config = dict(
    hidden_size=384,
    parallel_block=False,
    beta1=0.9,
)
Each number is 500 + 40 x the weight over its row's rms, rounded and kept within 0 to 999. Layers, rows and columns count from 0. Numbers have three digits each. The size before them is the row's rms in percent of the matrix's.

# up: layer 5 MLP up, 1536x384, rms 0.2, rows 685-753, columns 288-383
# down: layer 5 MLP down (transposed), 1536x384, rms 0.208, rows 685-753, columns 288-383
up685 095:463505479571494502509498440470504482539534500481514502515475483492576487511552497553500518472472443489491541512530545472504530444500536540532540375448488492462554523552594575438517508537521549554541495521488514449510540506442474490497532470515515563545494492558514546550420500522563520477
down685 101:557464533621524449482546421516535487532572477461546463451541430453537510510490512510427503505561425518562575517478420521446522406441485461480504453508530479477548527499518482498388507474454516564514485441529468561526497535481478494499444466460514502517538509511532473557479467461448480536
up686 095:502478584485509534479466492522543529512574522497496499459446528546506480575516482481597520473512481450527543463566460555509448493539503526487606449497505550561434473525475505491490573526562546526541464526440481458525556421552416496454605565468480458473525568510439420465417464479502440473
down686 092:526577501535454494545526482513499483531535441510526499492492447491455494502525387544476452454474460516492442526466419388529514515518421516479447502451446490569422518419475505488528587518439478501494514522555539508529571507508510484518495574440511450523522465540496531525428475458477480504
up687 111:444517547423481550496389419464494512459448551539439497515529487421540548525495499480521523411472469494489509462567513521505411532581532495503473456518586435553524499512507495601508514520493582554474476553572508579512499547539447539497445461542485576497490470543493455528567545478478459513
down687 101:475488522540435538498494464514521555502479479506567508508455477492444427476433386558479556612438506483481452403486478468546507522473514515520478557589491533517441584527499506500450485464478488531539473427525481546446471500494479506517550457528390548529465567496499498518507510432486478567
up688 102:446454449558546452502455503499516426493505518493470551515505544424517553457519517526618525448595500484441496512524428536535492464424470458507491484507482516447509445522513508480573503560567528538477540507510502451495487529482520466523515550531475485481436547493435513495511563522530543416
down688 105:552552447476472470490567580398493522511487425482467464487455494468441502499511503466507467530477545466515526464487537517463508500533497483513514477601419578490614552515520503508442489506544528450446461478530538455434431580490428495500428422548553441479507500542519485491490419552527478526
up689 105:574430424538440474447523518549555481485550561550504528542544500516504448554524484520528515536469555498501533579508450455483534479412514565482463532494577523491473506552506511478488526497552462506565546510489473485516550431457490512546394530508493514493494485498503508552452404434519509544
down689 101:532482488485485455508511514504518473500459524508506586439489525538508465495476539482483468474465469495417471484509498491466491446492480521418507483478540543462474390512520513386585445436553605549544519475495505482472493573492484545471509501451473465504525479546544472465471473507545501496
up690 105:452455474547518487575454449458519535411467494416457509499524547537473528433548554490499533515471494518512455516509468537444510499506485402532414496508514540568548483501443508551397496468518563483516498434552511524557472525469532461528493457489517554498529541523580538538495474445522505459
down690 104:537398535497482561490447432565487528481524503451511526463466474498460522422544458470499525524521553521524473538453487504523553476460526460505525455514431566491489485513481560478512432481513557481477466493558497569520515494535502429519467482529507469463510525518545484551473476481534547412
up691 093:485492494524458603536504486504475475482575495466518505466463446491476461512466519535520597480456492446423475506534499516487449520436397503501485481534537466474486476509535479487473458546512531488457489443484497472509469503480550504553440457528483507493433520560547447471558495461498507483
down691 092:542491443487508494474467462487462465547433507398504448562514487512508532534564526405469467524485509465487491598459553455508548559547521466459482545493474452520515510449565483502497474538494458533479470497413450476544526476483505504554534536490480481474580499485455506519426505467545501537
up692 099:497506538555520555542537505528530468502535486573554461504518439523533473567516457435496522513444519399526536547549490533491493498482470491531501467517481488469497458491560517586498454475552554476538410551483449435532475532586473540541583494450474454505485466502433496524490592499505546540
down692 095:553509500544538484460574512496485553471480416520557443517459529523548527598532501480436478491518442493430450439431483509577487542477505529481463499453513513463453489561580508490473420504484481397481523444551547525549516483530524473496556471446429469468530455574476544487511489538477597448
up693 104:524595509504529580568491517530517538521508455485518495398483486531540556488499538530502570486514531480478616429500462460492514510448465492559444585555491515530518531420503544419497503583533550534509530470515536550493522515458476552509546461477491587503503504540563415526520509525547461465
down693 103:549569499553475456481471448505497531548548428456530509508551543591506570471472563559534531417471501562462568580469517472437469501495448439481558510582441482527491510470407543512476402535566470493489539451529513474476455494486571443516486510437544467534507537552449504576511530538489473494
up694 096:410458484467468475443566510465535533488516488465470540415578504524446514511495483456478571434493552521462532467442528471561489503520389530512535497541487456404410525536443542496559531564517462505456443538471469548500520459560515542558441509508501524554462529494511464482523517514528418458
down694 098:466505482489479408518485559504402511548522533517460492450534515520459568496471458543466561508517555502508501515485453485596526437511468610453492527476470485516455503494579489460490448577503501498513542507499420508506437502467482477488493523417510493569474473505491473474485485562470425493
up695 103:440421545455511514565515537522550474547472520480448561519524572519428530484514502522519501439494510511477491528459523575479498490499500512506491519523508482501525524501512552486466448541539454570475524475472463504481456559433434537433511499441461489449497550487512534479497512526560567469
down695 108:496540522511420502554496500479557502472504549510462514469472463511537506477495445489495486551534537468448473506544592495516535497456450524550556529480489531498518485466539555500553520541490507513532470538441574508528551484610538572373470562441462503542450491579466495493420550452514388498
up696 106:546508515495516571459540502469514446528469544479500413505491495514499483520482544575514499519436459545497503499491492526523484527457552527473547578531480495505477462510427500519488417460407519542477460615495559455471493486509455525417528510422573469472489537455518478422523584501487524509
down696 108:534489487558513489531554534501534610526445542505573552441507452595573491517466513549417541485463565510450493463512490518529488460495545546537515523517530522492500463546461414542473578483487504464495507529513475485436474547564490548521510461513565481451499435506472486537458491409516550554
up697 103:460448458505548580548476561554489498547436538530478516502420493502501550507578428486528518552530542471544570488490477440484470479528412473594519477597497473518513512487503513504513518493440424466519499549480465462472531528507470535534557476542456498486572499573538510469486460514536451463
down697 102:499553497529561488473472530456471533484488528488532473520496535508539409485488519508431435479495503419508497536545429478494492516461489474408517548524506425481530549492510545497474461453492426493539464506519490500490486512563448479481515535447584475512547491493522540419487486532513480466
up698 103:539502511438542510509451534472535504527456487519536493504457492522521485575492421557555477494447449538428488500394511517507498445488479483505513547450481544595444446496488532495550567532430560517490428570527502542554525528458436509421531531491478422541470475512442527514486479560548485501
down698 102:587470485541539458510517551513435454457497462500508456472480542492499494523492432498534530493471503498522541505507466545468412499559568492460504523475581450482542516423464456490535514622452571507458481518528521402485579545455507481411536453488519441477463449432471499481462471531554496545
up699 106:504471410412528457484477568441578497505536479505485556456488492487460511527526544531430486462442506547503510511442475458531494458492532550485560496492514494490569562530478530488485564459495564541474495541503464548496502458494441547525511494481520441546506451565521498570531475542555502549
down699 105:508520544446530423510471517491498503425479553491555558562510465479508539550508543519541540488507480465499524478548504457446533494529481416548496506462524550532558505473501531461535470547486444489416549507484493554478434547445494452474581426532446458548440454543560513555516511475491504568
up700 099:436473550494494426574506565438476497563512540460560449523509508555529522490557452527445494510557502493534505483448467545465524474490465446459534596515497500497480410579533468396485501541523524450569514524516488547469446469521493476543449447430474538532461504481447472437520531515408496517
down700 097:462542560519503498478560561512404484487468497527552495539460456467472489491575472483482513505490533515556481539419530464459499488485498420554559565504495475555511544536476532456482448548514497507532524343479500450409507567517398520521483431529461467491509543437470489608524529457520512429
up701 095:479546484488446494445477590541561461475476505520562474414490484508472512490508482493484469484485511495550500519480433507509576403444546474535484438469491461559529536506491460492549470506516494457535488548476502533544455543466573442449494482497496507559483499489535526526532569462541515504
down701 096:585491477492538520408577533480476488511463502437521528497466476461468537502528460489404467488503520446478451489506500478510536472521532517486526457463523560449554460547468437557491502479510524552404436534503459467522452505493522534519486542544598539463490457488502525449464487455482514463
up702 120:478478533543475496581489567541506565483460479470467454520525441521465521513507573484512512492570486491497491474530505516508512510531506496476480507535477492481491558551488518507455516421554523573484552432526556473522521423424530544518476565509448524489504380569526493452464456565429517510
down702 106:448534557576526540517495517497489531594494427511481526472525494492514555533524502563456446534498520413492552510475477494459537524490512497477575463450472478471461514522454442505490451502514513485475525510448494503456457502512529535419497517482475498456453449493519495477542462487499480445
up703 093:489493475471445552540493464582470521503535552564449522578547519509549491509492524506520497426457519566473522510552468537502478457461486465509433481497480444540566424525533515535477515427487542476484513545500468554520479475483488547439628485547469536540520487468523469486579483487509473524
down703 096:453498457531473525518455458485466453504516500553532467466523479502483573457546507521492461519468572459532497453518478438516432526505554508464461535511497454494508510474519477476481540581447507522496473491556558496532491558524480476465584468490511539454439501526462545509477591467484496503
up704 103:438508499484551419473524534485528399482472558464516535497511516481541588478477487499565505498487504490505556491482439508526517551511501475497542488476415486481515453498460496479458499502458498483466491471528502464502534529475479539497497553447465463413469568574476531491476505469465488460
down704 104:471494492525524457452439474521487476538487532528481447527447479508492552573457530551521492531559547509507550477496462520533527471463500494536520521462544553386490519456476513502535504455505479494487665546490485493559514579537507448538562505504446543473576541533490521462446507434540510542
up705 098:484477565466574500460476495484519423412463462446524480510440462553544552488502541471504466510444520558480480510442469516485512498464469550351454429500506577509463453524500485554541508495538536537505511564534471505450490547518504489471490527452522452522427498556473611479501450425458526528
down705 101:461573534456475491525549431529510471497494486480512457511511477453483566537483533426484513551500460512473485484501495493513446461428556518508448491519524521537438542576486512483479450549485457573517483546554428503572507475448560499485521453469531508552403502477498485444444504566476436517
up706 107:517517553528496493434477525492500502551496463537525452511405492432474471446466566483505524587456488542452500467386527438484511460511564469460453479508498500499479486473467433520568514495463545473482529376463464550486504515481533577579572493515523487473400520549453478464540477464502572440
down706 098:454599522541504554546505524386474480459521486559506550522549469557471466495493470478546470489551582464590521533467477499547513532478517514472528522473466415473526555541597557477532629513454461531516502515570496475547547526480547514472553497515525541544477523537486519487474507451456500422
up707 109:453530467504483495457532461425478479508534450369510541528593568508479515506498469545531474392523481513510547455504436493544406455465539498503542461556494451450455509510407576483506536549419456464529435518534509535549543525479577509522483535496532503478520513495442546501478490475486531438
down707 105:511477452495551436498513451493463450519452501435417500514473564470544544446496447505447469515510499485494498471459545504551500513477526515458470502472464525548516559467432503522529528479456442500564461489498489560480545528516540511506568562545508458432525504518482513544411471452429436504
up708 096:479497556398544497535449471506594453428406566499555464511489539438554506506468487536408534557509423495508530507499501520451506521565445533539520479465520478508573508508486496517530484507517428438493448552511476573481463493462478531475467486526560551500494472487486507544536452525478455526
down708 095:520402484522428516506491432481529473512467480538452541525538462453479553444537499536464444467502505530539537475499422466542468486489465521469516537525530465513479569474548513496480596439486496530574540428407508479426482491510560449611457458510407561489527471487543426522483461494456508469
up709 097:526422509493532503479540481495543517481525464498526546493445554482550534480484537511487508500493464567570424561454486488499492560465481560497498554486508494508535440488450483536556525574511583433548527568461568530451596448504528551528559457449568589495459570520516536476502556492403504476
down709 096:570449439503506500477525525521520564432478534451493520497528560503476502521539503478481500564518505505445460532500553515484472538480433576600432464453478474551484488477485513446536521517515494492540484506451465458531513429455481518461452465429497516538516414454447522440517484469531499521
up710 106:560510462438490515414511531496505573492540389492543521513529470483445520417542570503495534556445526549462532436475492527522511528560504563491530542565447434523477492489521529454524567520512442465508372562438463586461576531459444464471473534516446476506468548533475434470485534440550481469
down710 104:507508455470501473445558477489548443457517448493474560542483503454505510459511484464498513487498522609535470454539462402510503525548433463543447520468475512526486495513540475516538486581509471505514454450441416490472503521496530536544489430488533545447560559448488537490485503498592567499
up711 100:538452415496476466471513490495507481509441434488561507554462487397502526540475492506493404566486486480566522454505497488545524435476449508532440469492447516462458583536552636460594482441453524474456444489550498520536551456394510516487514435452530504447457460490514434459460557517471467444
down711 104:554489521531493561502499493502509527511521472433530513462511546497550544487493525549547481614519493486560529455499521476477485483474497568477541478474482517459489527510541497585535547459409485494448487521519432539586561511510504483526487480506539508471489497497516535558505553560591428499
up712 105:539509481468558509506500588570503503434443512510514491476541462475488456484477449463515530546515473501573505529516467483416506547543547546495526573489444520440493474505513515521553493475568510437510522523559546523560459481558471522487503496525469557474497514475543498448494490499449440538
down712 104:500502459476393509538554495502491430537476494482475534495508479506450471465454476516413529478438540517552524460469490475396490487485586553473442558479467483484604498489471570515514531540494473454546511495510487490434460517552612412513468483486526562500523532531431470433557467518487462482
up713 104:511466521535454566538463535499482442471541538548577456526443491520498494476463399514458479534499595493426538430476504509469483510536471520525499523520499455495478542532536536502488555506535431549559491558495556458482542550490475483494513479488529553444524482462481562533450505493540521486
down713 104:458498487484512427605469548533490501495530487489527468441549540480440545471491471466548512482527581427463449519459486486484505482491503502494502578442444533517554452567472448508506458622535500513485535455463452528485435523534562520579462465464488455482480469519364519509480533505462471510
up714 110:562516551465465559502509479544499555505523554559475508462513502556571554559495467502579506508462524429534551461526470497416505526516435507482491552541504608464510482452530496458544550523427524466527494552517493566460489533509464491475480499551523503541492439519401535505462483551460470524
down714 102:495473510562442548520498477554459495503510485506454437465547505458400534551558508477423510481571566451534445489452452510466559523525450429480496511520450523542517413534505473507549463557495486452469506493476537481476462504428464531545463564497483470522573454420506538413491500488500492562
up715 089:504498504451535465572517427523481546502485479481511573535445506485489538542540467532537555566425471525549497474510456520436523537542483502504570542441459542529440509518496433535469477505477479504455476556497489488461545485507489511482485483507472514522495562474417528517510505511562533587
down715 093:500500498520436463479580537498530563464497579568482471469467435493486538461494465482526539459532491539505447532442490475534510461560534528414413481498524492598492498463493537422485513467504517509543474462474495486448497553478539501479524505484471520480444476443463516464532445444457483526
up716 107:422483479508497595431572509532448503494484475503506502541412521570518584526460497424554486531485397519497474507542561510478544454464523514510472547542519515485507498491491488419533501475519570507499550510584533528502483478575513529496536460431532476521553493485537568554555481530529532493
down716 103:481518471551432499457375462544445517508485462498481492453504480445477556517482425521532476501486518475497432586489529507503478481570469431488516510559464537501401527518424487474491493536495502474495433490493513482459522483411496440503456531512477517505500527426523489449548482434534424492
up717 094:470483541499521553504471478526513517548490549536479405508605521541554545483480557519455447532517498526472457485492491457485547449435508463536506497515551506437555447507479487512437457454552496531483494402452532499507569420538463453455526495518491454475457554577535494485452539530451536519
down717 094:628500526373491509547475485460502521482479493504504516502496482435472434486543512491479439500442461428605415493511516521469585536454527513499561500476460555467520549511481506451453436485528509545482494501526511506493498470522514538554557454582511518475488480459505499464511464482449515468
up718 103:530493490501501555480449534511522514518536470563547473451491525535457508528572530539568526539519506502480474501494566482411580485510554529528481575582534429484498509542461427510544587495502474517387547536527536492491501461607421470502547514440478550386496511487527483513497514512550570389
down718 101:423580479526508543466523402512575512466483530434442449448558458443516501475542454509450488571454446483417501484479571471525436437531549502475468509444508539480417440489484508536488512517495537548536553523495553488466485477514536441569526517462487508469522494472539523496496524488454498560
up719 098:436457507497458547459544512554554453554429478509514532476412483561486518556502496467509486469445468490571493584532473568529585485550505536455443485482478513495485503496506443571546470484466505497487564494494524536485513427536498497501475510463575458455494546615463475458482535530472547471
down719 102:512458457487473470450506501604435519475483476458582517417465480493535476457511511523498500451536517571461476520533457450510539567550468563461510528545529498507507416521512445481538418374515449556453486541452544576477558468471499473484609470598525563462460510473576518367534510466486479496
up720 107:522424516458537503441509556487543494506514524528469477513456597384484562520536544494495460470447517507482538479520479432495526506498552540533558432531488478539514485483532401423469581530541468466478440534459469545467463453521491478426570499423507411503476468499505466413487516584431513588
down720 100:459533517468487488510477512469542501494484472447519511475492529497423520495533446493499539526483476530546496533622534491441517518515503507540532518498509459503534476473537472523556540512554504543490508537505471501480474536504476490487534519523537461519492537485494532529549493479520507486
up721 105:454463575527479474439434482521437535556505504539524464563539520471543433559520505498460465521565535504524553456484498472489582537456537546549549541513465503488513515517512522488531480501524474521514451512593535460480460488413486444425579517503562519503421490473425508506460494549474534471
down721 104:471482538462505513516483506550486501527532511465477502482357541483522570545533561527573518496532520478560518553513510532500517516510454611521447564484473461479471483536450549499479436536440451488506520460485530544521538510539500461480534516519520481485489497546459526493508492524518513465
up722 104:493456553459476500456536543461477512517505487487498473532530478531586493552480435516464455546454511533477507557453514516496466458519518579569549494524606466538538520543520424480518555583504528452508458525487501480545481471463474502410463527486494445519509567475478590612489513531505465494
down722 107:498522452465562512470510476479392549511519502521436524566516476545475543537491486543510498469523517468542502494489441492542492557446492428493447483441530472441470501530484540539497472573474459517489534495476473470533506454478517545578501480576482467469453478556464539516576456593531481475
up723 099:495540601516567513496489532542541478453477480556530484521516428517476564498504461449492499548552481475526518521450423446522588485466458472513461546554491485538549525501461546460475489549498511501484551544478507486522502507492559549495503433512513440473519526540450447538474484528537522514
down723 104:511467482584451486464491505502510496506467569484492515515512530489454501559429476523547486540466476515492495495495566435518502500441533509546535478480492511467447491494491569557443562569502485554466523518508468461454473504480528468498439490456503533448445494461557541421471547427526571503
up724 104:489487507489517460518544544596529446490440409449504478475497473584532493493478428526540475503510447495507417470510509511451572484477521504489427520518457564484609426484404535589520510538549537521487496482496439496488486500509544475556523469531445524494498486517403557446487486563513478457
down724 107:473498426465497523459518499460497458450508531495550475465504500518509535545522521515511463482492518482472422515509504533457455511557484551563467487490498402531495505472509518491512497530572526495487471486532486437430457468460576481484444509518529466518496411567494459474520537509416511488
up725 096:503498521513490551516484457425456528486509546578510568563467539504452504526516509490492519445414511524563447517549448446465530437478514532520440482502498479432490571479527444492523544476474506467403474549552545552583517432451467519541505478479393518516463470512464542455444430471485472499
down725 097:538504448539494451462473495562517497424475496518444499502469460581519537538505541505516482487598516555428495454471485493555464478496508564488504443510438507452498497432513570551526521522477475514532490561473472512513529491547513463531471441533550459474542518519501472545539440456487476468
up726 097:513464467537504537450524495500523563481474502545433405508473506418564532481511485500500539420473416555455505484433441487393477500512461490508484412519541451512466443507479537559508455498487503559517448548472510552478482485519390522450485520476527525510450426518502483527533472533531489546
down726 098:492542504578478543507453513498547506483511496490500421512441560499449517476522467510439468545501514489506454496505506487480584547491526515505526442505546536413493495518547520487572523485521443504483481588514548529526456519490467473431475555497535489541460463489458527540506493542553543479
up727 102:441525517510516479486591514518500453523479537501475522495570484509512508516505460507499558496487533470551451490534523482528540477464484487483554518493534491453476495491441467541507545449540500595397453494581496471464487419509478512479514467389604499520406516478493541461544558567479484492
down727 104:476515503480487500457474489526479563510494484524491539508481542513523528442520547454522464495414497439547502550571492542554552499507531490531525500476516491487472510589539413508492517503511554423434531571592461528478581463587475534509579491504548422478496452493487515471508511500460508517
up728 104:446429528549497464517492501551515466500543464553542490481542509522575417505526475511554472528527517496494457556460580553481425475463454547441425554508485432393508475502529546532483507503569573536469538484484477481498421502533477560489569541540443541442514486492509531479565577516493601469
down728 104:476494466460548437532495506431535461459501416550511511486462506448505485514481465476519477525482460541425495462481561497465483524457562497477433508500470537455433508508481459461508553541457461526580470529520488477545566542525545439472468512525471575536447498502508533391509538460489567458
up729 100:518468492521496535495514584554504501574424532579561503453491569539493488504439503470517544497442513513490493428481563516476433443511448508519616420539495491471443486540509527556510541503516532527479517541453489479557476494457504542489507482462488497442535515504504498529453516497427463476
down729 106:490418476504506531508522470493469470515542578545492413531511582462456509442542488437501564506501549501544576476507473568525539461511530457496441540509545520452449482572517545582551515471573458522506433456512485546581484554494446492544533499506475499457423518495520517471512513551477487561
up730 108:510489467518541418541426520491514484446491548542540482484499401484493467498546426554545525491522487485499543464534497540483505433563531531477519507480494512502509481478484509454537518402416545525587495570514467495599519519430519431503563474463514503563620520493475537554535509508508499580
down730 099:555480606522471524505516475528505535509434570594561492506550490431493483582488505424492459540514533509517526541539525492477514491462504473496524548400507483550475527546554527477442520467506561519389467477511538547500531509513515504447512492495505470423507471500492513493468490472545562487
up731 112:492499538503520447432492459513494481487481474463518511523442482459497462503528500482608452556420439523504524523469472537465529535529526438591480510521488435525475496547452460532481469518460529522539512527483454497413476438500527450491517466518562453451518515545514578438526455569566409514
down731 108:509492473497460435521564496494509515506471468481488433473455440554512438422488548498503518549555504503539505450499459488490515481468493472432532487568458439542561477576546525450520581470446482513561460531412451527549444561447497549482564492506530502487516484572471484423445427493453477453
up732 108:452483444493467472480521532509464540508514523462520609532538552493531518510510427553531469481497568510500452501476549443526498497545502420568466527522472451510484380509503502518486455529488482527518504510517482418440555473423479532442503561468517511526558496502512459519474534542535487503
down732 106:455477510456527534485493487526489543480452465457496518528522433551462453524498477552518522525585466569469536588451558545479509501455497560564509493498487484430534571509529494542519512415538451482499441553543469540466524575431533560500521514454492487522524571485458528447595472466520484503
up733 105:480468559576517483525576476414441557528559569479563503501546482467481599460500537476486534519521494556532536490526506506471510569531553501558505510545519500473432577534399478517514529484506495419505538522491509554465531520477514480501539541447431435505460529490449539519537474589498478474
down733 106:495486494499437506535452532447468546472478515540508507431491496576474529470534464501435511520500535577487503461475470518490499523475554447522526479473458551497513545449509531479508458493468515535533526500553439473542428493423500510451536536580426477565607502458548543460504496518539488501
up734 098:523561539539506592476476530513502534561561586460544546473488537514573528480465452506400546450479449512437491522527480577498545509514523515536528551471454490527534438546529520419510499482508499450566476493543550495471474488460477547512524607546487461460422540491449502467542526493483456444
down734 096:569442477418479566505515523514452536514524486478534475476560557467479487517445451513552499502504508490447499464549553494494529478440514427463488502539452503474497528485463525502561436466458511472552529407467557456515497507531579453493511556535529477477519435534493433462513457440489469554
up735 091:511465452519443503561461564485464433458495551501483461465541503412519458524566444430500514571507497420435449480514515448453479520559554476483495483536538547538502472476433515500559434457588589564553472467476537484456518478517510498496515552502519554495502458480491501485585439503497594439
down735 093:492499440489548440502516486448496523501580523468513448490486453488530486529528539456574488505455500445484534534497449489443454525543607473501546462469536547490506484486507488555498425529536539494508492532553533415511498532515510471522467488556496525487393517477548505518571450456477468505
up736 099:505501523563492493509523511456575516471465385487496510516514504485478410487479454493467472405435464484503431495511486426485565575482534513547453484547569419455484499540470410490529448451503522538511466501539517444536499476479508513442538547459436572541469497581574536497502524544528451454
down736 104:436514415470545476564499551449588534470506517505469472528542492507557378503497493530465544399480491481429475457598503557528537439460484511513513444432475528479458538442511479487492546536473486531516514496444546462516475539504530538533474581530487526529495480490492462440519445468510481628
up737 097:510530534533516530546552568492507450495434455505527494577507513531424525602462476577564475483547524511468479545433402515489506479426473550596525440489427408451477473514485436491586595478501475569462554543555456452495539456503534561443450463443440516501580503522573438529533438446460479555
down737 097:453467477502548519526513514454474478542485483545490517533513487499423554473504499508491437532515470486550455472519514490463420543506559445472444587493471554568542444480508518552553461577543561477451467430504519488519577467467478553502537496539489530483466510397518425539462522514616498450
up738 102:517564559475530549507492515509531585518520521541458588463490398479540519540469490432559487535503503428523559559523476549502501469510502463468446452503437515452547511455468517522537417464533520514507547514478472455463435540427443549422512479474469545445469474490413541600549502491472496500
down738 104:486493544585500518557523535493471504514525527422458421566399510462500486520541485531582456559463534484452517532467469516502514449546484502447483451497470467465481538489565512491504443540531457519497453535447556536482465580533563522488523526514440491574502464598463483547509491527493442473
up739 106:509448439439575585540473423498518494484418496488480478514449532466547475525528490515514525512561480506540485565469479452534480458492424524544467610499502473443597520541454533554563476516490558581493431554504456468519485505456451526512559415496487509455457568482493513463586517452465548492
down739 107:492498564479480547478533510489441547428495504488435504475413480452457464480476559429562497564490489448504457529448559526503485443513490536479512528463512564496511527510536527519565458474460496560474540423546523515566506519499498536477519472548450481502481543540547491512494504528489443498
up740 092:454484512397510513442492512555538469527458522498542600463522496481562511534530473543565513506406436526521427439564481480533458394523577552478594526506464516522483470437516466455471552497444480487493550544492443420500503450582493463482439493513432507499447528526449511472533479456481488510
down740 097:553555491543506519459512388515482475485489452526416561474550446489424528511498522481425487569508515587555469554518483508452483403455498558480552525510461504491496469511521479460499538533434513489527598479422497568519501519503529490468484517500488563432466526532447530480532449455534564504
up741 095:522466481500526447537418513470536547474528504457481591430468454438528457499469458552473567502528514482542581481491463406549521495519470529450523510539546583466470568520529601442544486526441524520479474467557515515480573459492458471520493517552439511549424503459488466553575532465470519531
down741 096:528487505552548511543458470499473533509463477489500400495443473442502484520404511549464562513516458490541526532474574493539475489471477484497485490520506490482505525528484475507437467513557429495566459426469491484471514446556452539500509448520463506534594475455496447508557547561527494471
up742 096:501537497442507504418493507583449478512490452640482568569446558507486440508604461495558504639503490504554503506502475491502430540492489501496458503489520488441508449538511490497534503468459512445523518570491460430508462460505533485458497506476465468506461479454555493435430545532442470501
down742 099:408471531541526440511513499560464465452496507555524524435494535509459494479540437525469532590520490483545459455439454477513500605560465444508553490469470533565510457547528482508503480525499543455518539484502385463456492499526579453502421489511529476498413553481468516538474466475555575481
up743 112:474519546453528447552487519531551487453450482529477481524460464522532446451484438528544435496493518440494486532495513386540511450459501560499491517540443568461478513555560474465518469502532511453516489497530530467472471522460397534614548403513513516483463510515475477471469475508528499444
down743 104:537506496511501477447532504535554508413452459412468536464451558502469505459417501507518485527516525496521461500496475489485495507433490514500509513485503515431514516545520492489544513606490506501554537480508475522526496528553522460560589472453478520575476470565509477440616468451498494439
up744 093:503514530504470519466533468510501526480505501516477503450476457371487568507447464449485500471457483448507513518478489468500492534466471420539444515436527400471497564505513522471482534552521474561409518538474398501514414443434482523478554584467537480415486532521443474517474560495498537491
down744 109:530487490473482519480479501448557627491502516551480508494511512471457595471452476526505472478459482485534513555448532488435501584466448433512469504473543458502428528498494496454507510485464429553459508543524463533469462483556535483509514522509622499456502433465464445451547492526508493506
up745 084:418494474443503531502542522488523466509516472496544420526523449486524448536484524450523458490389510435398481499498508487479589533450479469501446439473475470486532482487502472502540498457554517532525499484458539465463476444434471507534510557561542449436555490517521466455482516486493519461
down745 088:432531503542524480472531481489500486468490541543516523547467491505502526524518528505544397440533567526514473562588496581567499479573514485578498496556452427596450539552493447435468487510417451452543567476520462517540516458524545494458449471449515570468524509488550558425453540476460572547
up746 101:488551483540525610434537512538509531499491495499500560485510456553531477469504527513482453468452481448503534492473453510500530549465541549510525530542499519489543457475494548526535448468559510444482535537579502547540554475464503454523389525517582553448537483527442543510459495500498464473
down746 104:492546447460499531512479454481529533436497483437460537499510471569559500466507579561537524516473459523545473516575512505416512521537472511481466507544416524533514506471566414445543551511480482498418479491483477541548506523489439463479510504487500567475445511487521525491527491536530447443
up747 111:552521541464508472533528536496480469484472531488538588497521518517553475490498531474517463493542514559494514538533506481473533528589494540536500540526498404525415445557541592453531517484482553547473379600504546487528469555475514515439525497501487491409513540520461454561535468473500509395
down747 111:460552530535525451476536483522481450519522522477591435476471466446472540523435522496463552466502539500547514533536500476524485577429521571502529568501459482422526537441491550500525499492438524437453534560494531560486471481525494486482517451484463515557406502459445522451506490529489420457
up748 085:516442456553544552521560463473500481496531521511522568471431496510503432437487531479567497440489414470503514520520475568540518476600505509517441507547539530565496496563442467448422581494471498448500469503493519496544516520515450536498473487479595491479549506475446519433561542505487457418
down748 099:568482485580515547542491523462576472546448505492506469550438586532562531435540490494547476569516538454599528475490509495533536497506491498429447538419507528481493485492496478464520472484521559478518534399513488550502541478541557589475475471508507511473565507467489528480518502476552509534
up749 098:550450537505429538578476532489497530477556509512519489598542507515531504479469466555541493480555458503562481499493472516426398490505522561535474489520517514539461436517501463575388489490521544453496458576469476478550503518462519466534463608581493473534510528504469537459552461481567452544
down749 096:440441493497485490525534477486433479470503560517522509506488513471465571545499550436458492494519500434567472454520464556519495514470463483575517507513542571523568435488485509467460512518556518487541442527475434455483424551462493487462526543506465466509480462466583528473555441502484541488
up750 107:379468556480500487562509502434470477434524504511498496488534500487490596484524450470448496516510557513464508506533480528495537479532407536496558486531415500548505517493470441447506505549567524493542496521483479565526492518504450492567482412465420465518439512483456468412506487453504520476
down750 104:498442433531502480437472465526484437458440508564468489474591476515528468510563523525487507506480512513522497527398552518532480599406458488434522545507457443524557530465462478418441433476469547516545520467506512493433500545466505550530548493531571465487479439468539476579515493536442569464
up751 099:448491503496576500539516538506504547432434505485397488495567539525506513504517457527461495491521556445472557551494484506522553487545511511521474503522536452467519506586487454393555526478537509528501495548473447464509507457491483470483360468493463496516505540524507472489402467522539499453
down751 103:519533511454503481495467463532473457537529470478436427519530507527481466497482527518542404513569483495505423502571496474458486517450476523503493498507427512480534534534523429497472474495461470551415505513418523645535520586500487517479515500537501450461476517544546429514430501509539452491
up752 101:483490500540486473527440490511473511570440513475494507523591410515609497470527476480533515519523481513507536497431466526478493496452513458513477484537488464445541532525474489482433506461493496558429459472499449489444533505499450435534545591531484476593484454469525568544568530521502445504
down752 106:491507526511521559503441555539498563539539474468481506499485498439529465573536554588508484480563481526484487531501518438504484487516484497523485509512503510452506605497496472576519567540479465542500436496510462482477479520523565387492571497465543569526501491448541487463499524429496468500
up753 101:454427536478463459537490504417536495526465445511510558485569487463454453490475537490498410476512505568502526541452479546553497480524487522546473514500448476512492518497479482445498508516494485438549573627509498543584531514550470457543494579512501531530454534609473482500517548533490458477
down753 102:472446555554483536514476515524505617549527509560559474497543518475470573484460567487412480410547542492552486465535510511521481535470488496473441568495537515530468418478497548517534526550491459504526542524491483464514527525512472485441519452428510446557519486452528489436534536479510515566